python train.py --n_layer=9 --d_model=512 --n_head=8 --n_kv_head=8 --head_dim=64 --d_mlp=1536 --vocab_size=32768 --activation="tanh_gelu" --norm="layernorm" --norm_place="pre" --norm_eps=1e-05 --positions="learned" --qk_norm=true --attn_scale=0.125 --bias="all" --tie_embeddings=true --parallel_block=false --init="trunc" --init_std_qkv=0.0181 --init_std_o=0.0 --init_std_up=0.0181 --init_std_down=0.0 --optimizer="muon" --lr=0.0245 --lr_mult_down=3.0 --beta1=0.95 --lr_head=0.00839 --warmup_steps=0 --schedule="wsd" --decay_fraction=0.885 --decay_shape="cos" --final_lr_fraction=0.0 --batch_tokens=131072 --seq_len=512 --doc_mask=true --train_tokens=892800000 --steps=6812 --dataset="wikipedia_en"
Each number is 500 + 50 x the weight over the matrix's rms, rounded and kept within 0 to 999. Layers, rows and columns count from 0. Numbers have three digits each.

# down: layer 4 MLP down (transposed), 1536x512, rms 0.64, rows 840-886, columns 192-255
# up: layer 4 MLP up, 1536x512, rms 0.362, rows 841-886, columns 192-255
down840:524482528546544576522511513495473479494402465501518501561501464549552522507514500470513508472572638495495492482507566507486489535563491463453484438517540468478532441507464474506500504484558460
up841:528477441544375555554444586482429519553480455522487433492444559545533457517482529501449514531522532544475468501579560557424443432512507457520622438493479441473461490567454477452421577467538513
down841:566453452530502589543474509494499450509513469433509544499449569511508543465520492557492526519495472566476429474520498543464548539516515426496517452494450467482482456454523471442421542497460579
up842:511476520545483434476499572481570458505522442445437533452407495549417519525571600533480456548566544510449572426481518519555506510512582492528540550561516547464489442495482562536537539469544446
down842:525486463471529586404461493473562484483511498500441596460426454507425472505490422521457484447499497509440594566507443454474507577559453492468574490590498445476494451538455480417617516463407455
up843:509542441512565542573502556544475598462489455466572480493433458557500368402473541534513474491469564468499501477449561495480550437543537568541509390345459494531476502473527505466441559484521462
down843:442426526580496538430515504433539466632513392524456506458513495517585493527533498556551485546526468441568523452424495456502505616461542489485437483418426521467536444522451596542480529432510502
up844:437509406542539470540588461502416576458569561449473571482584509562493550500417471471482475450451477533560534556445502457500538510455561536534505494495552447505496517459471601505541529433521443
down844:445559481564431451452591546491507501552468610470522507479545497494576508507544506506488566552440463462569520513510581495580533485507478518512515406541557535505444425386473524460545546624476480
up845:535425478559437583671545478517458609544470501486486451543473475421530566458424555478431416586515419510471515488446516561470518395519453504548463411590414413533437442454475365475534462512552453
down845:518691395452397466574422573507407522476464529455376374509434487515559486530502436434559443550467458577465476450524482567594642426518522419532529378466496553488479446467422489406472438540556398
up846:412479537490501546489508466485585484467424537490461537476540508526503553488517568442532548587414578535587482508511469533559465479475509578497540477506474489402534428535425414536462601499590490
down846:449529410497453484506455473490480502513452523403391469498478453512539494474481466485516445696563453451492556493491439428508514431520512596539524404426469532531508423545525591513460532516431552
up847:623481508414491622536570540419527489496445497498552534532467467401557531582517552407495406490529531471463526468502511468434449488583525508576428557481502461445506442539476474566419560483494507
down847:452512478575482523447576467487554445478504509436475509561415509516506559538546495521553398572527458412515529453539528571535563588468526515598444513391405554598598545464498561578512566548517490
up848:481577565518470504556432504451479611507482571519490584484458500553458485503498570500567550547471552506444505458494479447500414420537523509518477506429475556572496565456564470396416388484497453
down848:459535501499490526564408540476499483474425567470546498458476468490559511442559552544567448574498540491422535517510477513483481519512456494524564519481561546509440432547539525417483525429537483
up849:553514571480377417524389556591441471459451508434504491578459545402465544535438525566538530520527537487396438474428501553482517463520568458548527548501548511503499484459520480514496494438435500
down849:556604492522539452524512583625460473432490444446540507592387482443503545517557476474468458374514527473420400525508501514418471490551452537489533506472504463556466528456540439383520564545484566
up850:517470504518491566503519518437548460440447526515571553501521488463556473485536467504605515551536536518575492460532514543489627465522561443491461478511483406493487489556473498429492467407440464
down850:509471452533415495490548490462534551430495468499470487491606505520553461448554475446538475453471544507519470535472494613422459523471422490457439527503555499621575508446504507548645502444424589
up851:516516487431435605493493473490498425571578493441498495465512467548556527544541503515594499494455597449585545438420515507500446471502528510591486528488560439540472566460495462472460553516490469
down851:443527527516422515532506461532464386507612456490486487433530464580462521393525400490498588463473557556493532407516486526537467457498423520508475553638516497543518642571569466394455477554561525
up852:426425604414558446468471472570468388551461450511646513452576570530640564545418421462549507572426430473500485448552464465502468506473480434470483472498492485545549553474442498453455493490508423
down852:464498408450446439409510418497464561490433513477559510523541552479416544552593513453523447517578492528480459458491525523489510501495480529448512485368556483471451442476599529534497426406500517
up853:482529492606573447493521464436614450501469518533473553520473466503513483502475591467567428595555399443463484434483528446402418462564540512491455566456489603390505530414399508480522570515514492
down853:450523538505604539500550573363504466535485521461562517524402409536504420408466602575522506493577408529491423577575548476592531586468482525480531559437457505487488644510452524438576621552491541
up854:459496603528540475524538571457542602409491608502454513481460438449368510505518561382476442462571489517483512516544482451519550561436474361386478426384512520474419531543440532539465535505515497
down854:458479508522462464498500485481543466474430465545565521491491442531532481418510556553411514531521582470467480512442476457455548575588507526471559441504516465407517600535510534495540522434562480
up855:606502542424570544533535522501376395502484488484548479559518457497480546488450510428539515560444582467493549475627554452531480487557485421494497534461530538608542493529578478476590526537520466
down855:409493543545518572610488516476509465571562516548514452383469540512476502498510460533556487510477480443488497512511431460387506470428499520504509521489431540516510554450537519533484531544419510
up856:467517489483520511564468518510477410477448419493511474424463397439463577522602487545435555470560549500523468577481577443492571396548530539494515497467509501464495521494485559574515501569478598
down856:390455543479470502494529562510551495594551494410465459492506508461490485524433485542585522468509545478596553459445502531448573534382421557435489574503530574530493565430577449443568612467470483
up857:563524500468440566498454556505556431576471501549582608421528476583536519564454513554531513426514488504485534494532541558505558460496491490449591536504463621492499543457489397556466498486488504
down857:475588510439386525434502535441445432505478568518481593430550514416454584497475465494520536477481479490479522522471475511545518411508494545448440498476468510505489463474561513514404559525462549
up858:420501486399536489532541504557328506410431509469513431568594453511448516507533496541420419496536505472391405596542529585542531530466572507501523542497476525507554616517533549495419468520506454
down858:433466569421502482490427428565439549408561595506493511454554498457386520542582605577491461551479575540509495605481532579618454479480464475450509487515558464581450648534507493484534530502483525
up859:515556558594522477548435446491483502500507486568492435523549509390491472513588363466514583450574455592489478544534519454499460425485469552565460594482444473549502512562390470449470393410507404
down859:502550568488459655443482507518545519472405392558519527471522464533606502460551399543564484511471493559491538466561569501528488510519535580644473518413548520564488439562469563610521432411535504
up860:556444509507520491556407553512448527503461432428632553561480516477541502486560429510484472520493514561507457491512564439538566512536513433430538545508592436541491535448497541409491434501531481
down860:508537575441535497532533550528502446489476473500508505524492518524568473468503596485409544602495417469566526439503474493454528561467531485537566491535469498512583442500571546455548424498463456
up861:462466538543426475500547462464518481481506530576507459489615470534482574514524450456544522585482539528543526505503454508442538499498537566613429437514480593456485567438472470427484530515520537
down861:501476461424545547459499556446591471518464399440486455585564558458451479610550510507587603443582528406573619564482441578530507327566461545537491475446493565551509417508525444553461516457522527
up862:527500540479553430596518480502474477507559547487614521501491596536409449507500547459475581552571551527642453490486522578585530534545450502500429472432511589537478479558460450518491486458498607
down862:529535587503561456565499494463499479469577593446511524551501538486560435439485486500475374447563495481501522408530458533652537579500504460597497497411489489593478471592522543457521602535498561
up863:496503494607492589500542524515454495523428455521550556531546449504516440496535439478630540453448517500484484519503444484507496492540493563451542444545449417471495504457533436517482470452557479
down863:525406514533509494488504467427500406425460431435492495505466528461574510532435474533449548505496562565442392530448512481548562558472527529508477503513516446503447417483451504548525578523433508
up864:471555528456532447502431468417526421450435568529505445563499512525525529499495547537458427506570481512420567481458492419518414504560510391536495481588484463485414457510547557493475430426513521
down864:467500483467530453484500559563540486440517482535547410469594466540504528508514560487518502520516651458360535515474475408537543467539517559485546544515511397478518574514537503488535457516509412
up865:439519499502469425525594490434532453542539486490506529499470435501420534555548538392583470531456540570542533523496547572557547446564485567508500558523538473413444554488501600398429500421517458
down865:480469483534514473510576553483461481442570498451471513431587531493521551417566474423543554426444428438506503509411492489532534394485464479552555510552450488475514602386519507520499398515530558
up866:415493564571641595528462463529503529494462448493416398447463549510522559490524539460510444501457554509427487491538525477439515408517519510504639439553558444477408501492528524438487465566525468
down866:443548462472473512516550525637528586486509486458563558513549583430502496511529469498566515517483522432562477483527494534403526552461450558532503505605613469511417515523433571481572452424576526
up867:477546517502559554578452532492529458525514439547456478489502389490596523481505544584473524574497507451434519540482510473459441438480456652588509491517462353524445520435510511425492450404561480
down867:553545419461558470393481532451410536519411419559440561474507463457482421535540499395547593500499486451586513489517480515572490484521445533517489522523485484445546459485479468576474478517528549
up868:534451581490497410511455502515478501575501523475511447433546472472545521494433483570595495529428389543482584499461510503424543478483563490556488457406429497508531534561503409521382491547481530
down868:534511523510449573425531414465562513534489541527549518558543540577529525352528465521565492592444427569441522438535459514496505423523538468559515456544605541562428473518461517528564536550527583
up869:493528464463491607499528512408516467548477482493444515520500496482482498491594516555488527518477448563480495559493519553393472499531529444457460506492545533451459607472454455424510459489607409
down869:486573464532560582508538386519532513422542420451419464538475488507485467427448441535549495474454554465442461502454431469557538471498510544467489532527514527481554539474535509534512571417558497
up870:525521468529607554581464556508554492506384486517555595429469534487467452544506475441487458492504402502545519532593516425428544450551527531430517492437383468511529488537460540463435541437489601
down870:501456483427488483575584502496541461541576510431533493581541538407556472456488446475488448527493556517530492444590556437516467426543440496450440488460442496533537635513515509488438448475372489
up871:515563492497474518468536523440446449550468531515527477549528575435450470536549423511594540470365449368501498545493494509545445477558485501508443518484440515515431469526450501506488493412454544
down871:509571507488638447465431531448553489461477509453536517552479467487507434540455535515505540485515547467533539469437519428542530544509463500423493497558528551486455491503547518424484477484522458
up872:453489465527537505552441565498529509543521489531561445540469491518484523534494441526620522432478482516593415539529487454474520512541467392456543537477505493494498503512442545562398497575556494
down872:531540502476519442539481489497390470474429502431556355552488514441500485469444436578551543420440546540484442486503517581443495452520504549488455442567594423481443454516468483532472453509429505
up873:533560519443444573550428551466389631611480505519487596511477381535642568440470416490576490450428595413485528440488600463510465471410616608551617442476454538565540470552456557530536514488503541
down873:508503492426533487448472594519512460496617463565451498565523472512507490450508449506480559556489557541527475516482466375499508451458567497567495492388464496523424490573388567584607493611491537
up874:490351466499535524514385485488525535471559508530463519526427466458588487483559463549466543557498491523493440589496535519558498447453478432465506550435546459541492547477547516524500469611495380
down874:592432477497559499490399526471503422572461443546566562448496571499521474509508421474523443499527497552495451549500525510503546454495418453472584583483495510589488463448523534587560466529468519
up875:446467478531454439441522465548440622506518505509567486511500451524493583375417483393400494483495518535565489549482556445553462476504414510502477491499434507483488517460500513538507422515459564
down875:532474452523619551556347469376529505533557475485528460447491524491601529556473487520457433456390603517542502571476443502527462469503562464497568492492453550474504517436467506557531487476464497
up876:552459411460521453458457608505602533472351444434549495522499513480495541532520493439422472524565428442398503528546549578489393524595619535536442464467486495484410478516519551462425485427437495
down876:534540458511561521465521559529496515447505514476436511477602568449509519518530458500451497496446500424532513493558415473476555467504556472529544529538450515521500501539398587540446469525479550
up877:475547447486512581512503512561578502488425445510541452489542424536536468484496472538468555484486543496535470519522514464527469466582460590582491583467627460491503579408503540467519390538510514
down877:421472564543568494471545498570506552494363430625521522501404434535417482499531443450507500556495526538500523557572496486499482490562494519506419515422519523464487546422469530492523537503439470
up878:446602581435421576504501579454503475439487393425443521408441387522531520505525437563489572408450428448543537446430481435562514582572464479538498524414535438527576527474522474552542508485453600
down878:440518424448475418530575534464515494530540497503496532496474482520536490553533413483472484479394436553456577482519461489513606475562401529495462665634528487450588560573547390576501454517504477
up879:531552506507424512516490467438518436501563521531453525502524545564447512448598537518516526480397538482443522460577465513476447487532487591528465471494550485468545490522496391440512527464455491
down879:559480506524506534502447524515506560523557525509528556446493526522397554499408488538491512515414476546479487531453417520497519553542493638501519448571527488502577448608506479484626511426487451
up880:390502560522449470477478509468499473592442521489507415449481457484507531511507481480498467460457441579496497455462498459522469486519454454499481453488481516549568459478446490471505567446533607
down880:421498500484519520548467533482544509545470521486460475474512489508493416506436570414606410492414550587520491505415527504473485577489427461509456463383482538469573504428459506524480460440511440
up881:516541597471440541583499580463537558558460428519563503522455458473494553455582497401579496472473486485506437663498453461510459419540437473557513465420530514445536526418436531584506471393533508
down881:486528487473487462529559495519518559427476595485642537469451467352419387556596575568550463455511441537451459516481542475568466414435507480606446443569470502450488458502557541460520496425499539
up882:512464433492534431519537467615456517524574555503558503567538584502443524459606467438509536530467418497430543504474460531495482504495516404513572492509578532505504537505579487510522474545478440
down882:460416574536459453419410543531498489520501530545473500478474446508534486512646512440504498526490529501515510454497506538563541521502518539413498432555466509515526548417450510468513464442550480
up883:504495466543507446505456507556560556539561522509516502490437460482500572465465524489466552554539440508456517479464563522443560481570552560454539478474465489514429463480443437395523460429458524
down883:481418540523478496613443580519456487482561531510515567463525449534464523513569482474448491483499469473504480595416453504473498538536528557510476574592557511548519500493558446521415534454492586
up884:528530509544508438563456532448505506533492450530564498516427434477475535555454490449492431512516484520543515618447397386469565420550607441491567521542520509474559536485468437414496545600515479
down884:547435497494513494560530536485457470512439494463526541545478496561426542428511459499489516490491507422500533450441535544531477473562493405538536452480479518560467437461536490472520500454528493
up885:466562469482529516540522522479535485411441430431480467543633482554514620490497435481492468554510489493527575410524552508523461534410452580584515532482529518459501474578559465549538438555516492
down885:484406539486538511524530583561537529495540464521488573542629414485460481525462538505494499486504585500532518470452450525506534507478472476428532552482449450464469440582474566494544519439550470
up886:477607488537526492454397621445526397411570522473488395495407537572418545588539433331568582536539462519560504478492607510416402586567482336620468435523597484618331675528554532451514501496504430
down886:494462592575433434434483585518569442515498588420591519448493528487495438561671534412461550498527594627453442524472623400423536551500503481579431413432444398516394515548523513328474494411450433